{"d_mlp": 128, "activation": "relu", "norm": "rmsnorm", "positions": "rope", "parallel_block": false, "init_std_qkv": 0.0594, "lr": 0.00291, "beta1": 0.95, "lr_head": 0.0103, "schedule": "wsd", "decay_shape": "linear", "final_lr_fraction": 0.0, "train_tokens": 126100000, "steps": 7770, "dataset": "wikipedia_en"}
Each number is 128 + 32 x the weight over its row's rms, rounded and kept within 0 to 255. Layers, rows and columns count from 0. The size above them is the row's rms in percent of the matrix's.

# layer 4 MLP up, 128x64, rms 0.126, rows 103-113, columns 0-63
size [107  99  95  99 100  91 108 106  88  95  89]
[[116  83 156 134 176 140 137 105 171  85  88 114  90 107 199 121 151 141  82  98 123 133 110 170 205 122 112 108 147 126 195 159 151 157 165 139  72 127 137 110 166 116 104 132 140  74 172 189 111 153 138 159 179 141 151 127 114 143  66 149 144 150 104 136]
 [165 146 147 124 105 101 152 128 150 116 136 123 177 122  77 110 102 160 130  95 149 119 135 197 170 125 122 145 129 135 119 153 132 123  96 170 114 159 164 190 152 109  89  69 133 160 122 114 176 136 106 123 154 143  94  75 153 132 184  66 189  99  37 133]
 [157 171 166 118 123 119 135 155 116 133 111 196 151 114 120 124 136  73 131 142 131 108 112 123 144 105  88 141 137 175 122  84  65 129 120 118 123 154 125 124 149 136 121 146 126  95 166 164  76 222 126 122 167 154  96  97  91 136 126 183  74 148  35  82]
 [147 109 131 112  98  70 173 120  96  88  70 112 126 125  69 150 123 134 111 162 145 119 136 135 149  99 131 106  31 157  97 117 157 116  97 102  92  63 118 141 132 118 138 103 144 136  95  99 151 218 126 139 151 118 150 130 139  97 133 133 192  51 138 137]
 [186 148 130 164 142 160 105 146 177  87 119 148 127 111 118 129 109 171 147 154  67 141 156 102 127 119 145 110 110  72 143  32 124 158 147 172 133  26  70 138 171 122 104 131 113  97 108 111 124 174 185 136 145 158 118 124 117 139 154 119 157 119 112 157]
 [145  88 142  80  90 171 155 132  90 149 101 126 155 134  89 163 101 141  61 202 167  93 128 168 163 105 117 130 125 132 126 121 120 113 171 143 128  45 168 134 153  94 159  99 176 109 125 148 174 138 111 150 157 169 131 137 192 138 176  94  85 104 144 111]
 [125  84 104  98 182 140 121 188 128 110 136  91  96 113 133  85  76  96 117 167 145 135  92 176 148 105 145 105 103 107 108 207 140 160  83  98  99 158 117 132 202 115 136 147 137  92 174  94 127  81 151 120 168 142 153 113 141 144 163 125  77 159  63 149]
 [182 168 192 151 172 105 122 144 146 122  87  75 114 174 164 128 114 128 116 147 126  76 102 180 139  94 132  89 148 127 100 101  73 112 123 151 142 129 163 109 124  93 100 124 127 138 184  79 194 145 167 126 180  96 149 190 145  95 142 112  76  96 150 113]
 [144 137 119 161 138 117 130 125 179  91 106  86 118 106  93 132 142 166 122  95 130 139  90 130 142  86 123 129 180  94 115  78  73 206 136 109 160 142 149 189 106 115  85 134 148  92 155 119  92 170 139 148 118 167 169 110 157 108 109 193 222 139 135 156]
 [117 137 134 118 118 198 173 153 118  89 105 103 108 125 109 145 127  94 148 137 134 167 147 134 100 114 120 149 143 156 148  45  48 166 140 133 127  78  79 113 108 122 154 183 117 144 119 162 171 141 210 153 105  91 140 152 154 133  91  97 161  59 144 108]
 [136 175 112 121 147 139 143 128  65 127 137 122 155 177 116 208 140 100 120 173 101 117 140 178 160  68 112 118 126 135  99 192 155 142 123  80 109  70 105 147 135  98 145 143 160 128 172 140 131 133 195 133 157 118 141 137 114 159 109 174 148  42  98 166]]
# layer 4 MLP down (transposed), 128x64, rms 0.102, rows 103-112, columns 0-63
size [109  95  88 104 100  92 101 108  90 107]
[[109 118 133 129 126 166 124 122 123 131  83 162 140 168 142  25 150 119 157  66 145 110 135 111 146 191  98 126 155 106 158 179  96  87 170 131 106  78 136 129 164 109  55 118 137 159 117 171 131 108 107 106 171 110 118 106  57 145  74 137 154 140 149 116]
 [106 118 105 126  81  91 166 134 166 160 142 196 178 134 107  48 134 116 140  79  79 152 137 165 163 128 211 159 128 132 126 149  81 116 147 114 117 139 119 154 184 118 173 108 170 156  72 116 120 145  90 111  98 146 143 120 129 104  97 150 190 118  99 110]
 [105 129 118 126 103 116 132  80 196 181 166 121 119  84 144 137 122  93 109 136 127 131  98  82  69 114 112 106 149 106 155 142 129 105  96 134 164 142 115  96 163 128 155  57 130 109  47 103 182  86  61 117  96  92 189 178 137 126 149 130 138 153 152 157]
 [137  53 144 196 100  77 123  99  85 165 120  80 162 157  85 117 102 107  86 150  74 105 145 189 117 131  89 159  70 138 115 148 126  69 163 113 141  96  88 146 118 149 129 126 151 168 154  93 168 117 152 146  90 123 126 122 186  84 129 149 147 118 102 127]
 [140 133 134 199 123 171  91 108 188 187 149 157 160  99 138 173 113 127 117 103  48 192 168  92  90 166 137 141 105  89 146 114  93 124 127 177 114  73  57 155 161 128 135 101 105 115 124 152 133 127 134 131 139 124 180 120 142 156 148 133  80 105 140 164]
 [150 132 117 103  98 147 145 101  46 179 131 151 143 163 112 171 199 138  50 167 128 139 105 110 155 121 108 150 154 149 202 104 108 104 150  93 129  71 113 164 182 121 126 119 169 121 160 119 137 102  66 142 150 181 135 100 118 104 176 127 120 151 137 111]
 [133 123 133 152 139  90  88 194 109 135 131 115 106 139 178  36  92  87 113 118 120 150 113 147 151 166 170 138 146 137  93 155 138  85 127 101 144 174 117 122 215 104 190 149 130  90 135 129  98 102 145  92 125 124 100 101 121 111 126 204  81 169 111 155]
 [195 141 116 129  91 127 168 116 126  87 125 129 114 212 128 124 156 109 132 170 116 163 127 137  89 146 159 105 137 123  89 134 114 206 158 183 132 147 149  96 108 127 120  92 159 111 148  30 144 147  65 128 169 115 125 165 103 123 186 159 108 144 136 156]
 [130 166  99 144 123 139 122 133 140 186 154 154 140 121 185  97 120 105 140 124 108 171 129  74 117 187 145  91 102 147 143 138 124 116 110 187 130 123 127 110 150 119 202  87 105 158 119 190 101 136 115  64 174  88 118 155 100 143 183  73  48 121 113 140]
 [115 217 143 133 131 161 134  85 101 155 162 128 128 168 137 121 100 125 135 111 129 241 140  88  88 109 184 123 179 123  75  70  92 132 121 136 119 109 108 117 136 122 137 169 129 141 115 121 169 163 131 132  95  97  86 138  86 139 107  59 146 135  91 129]]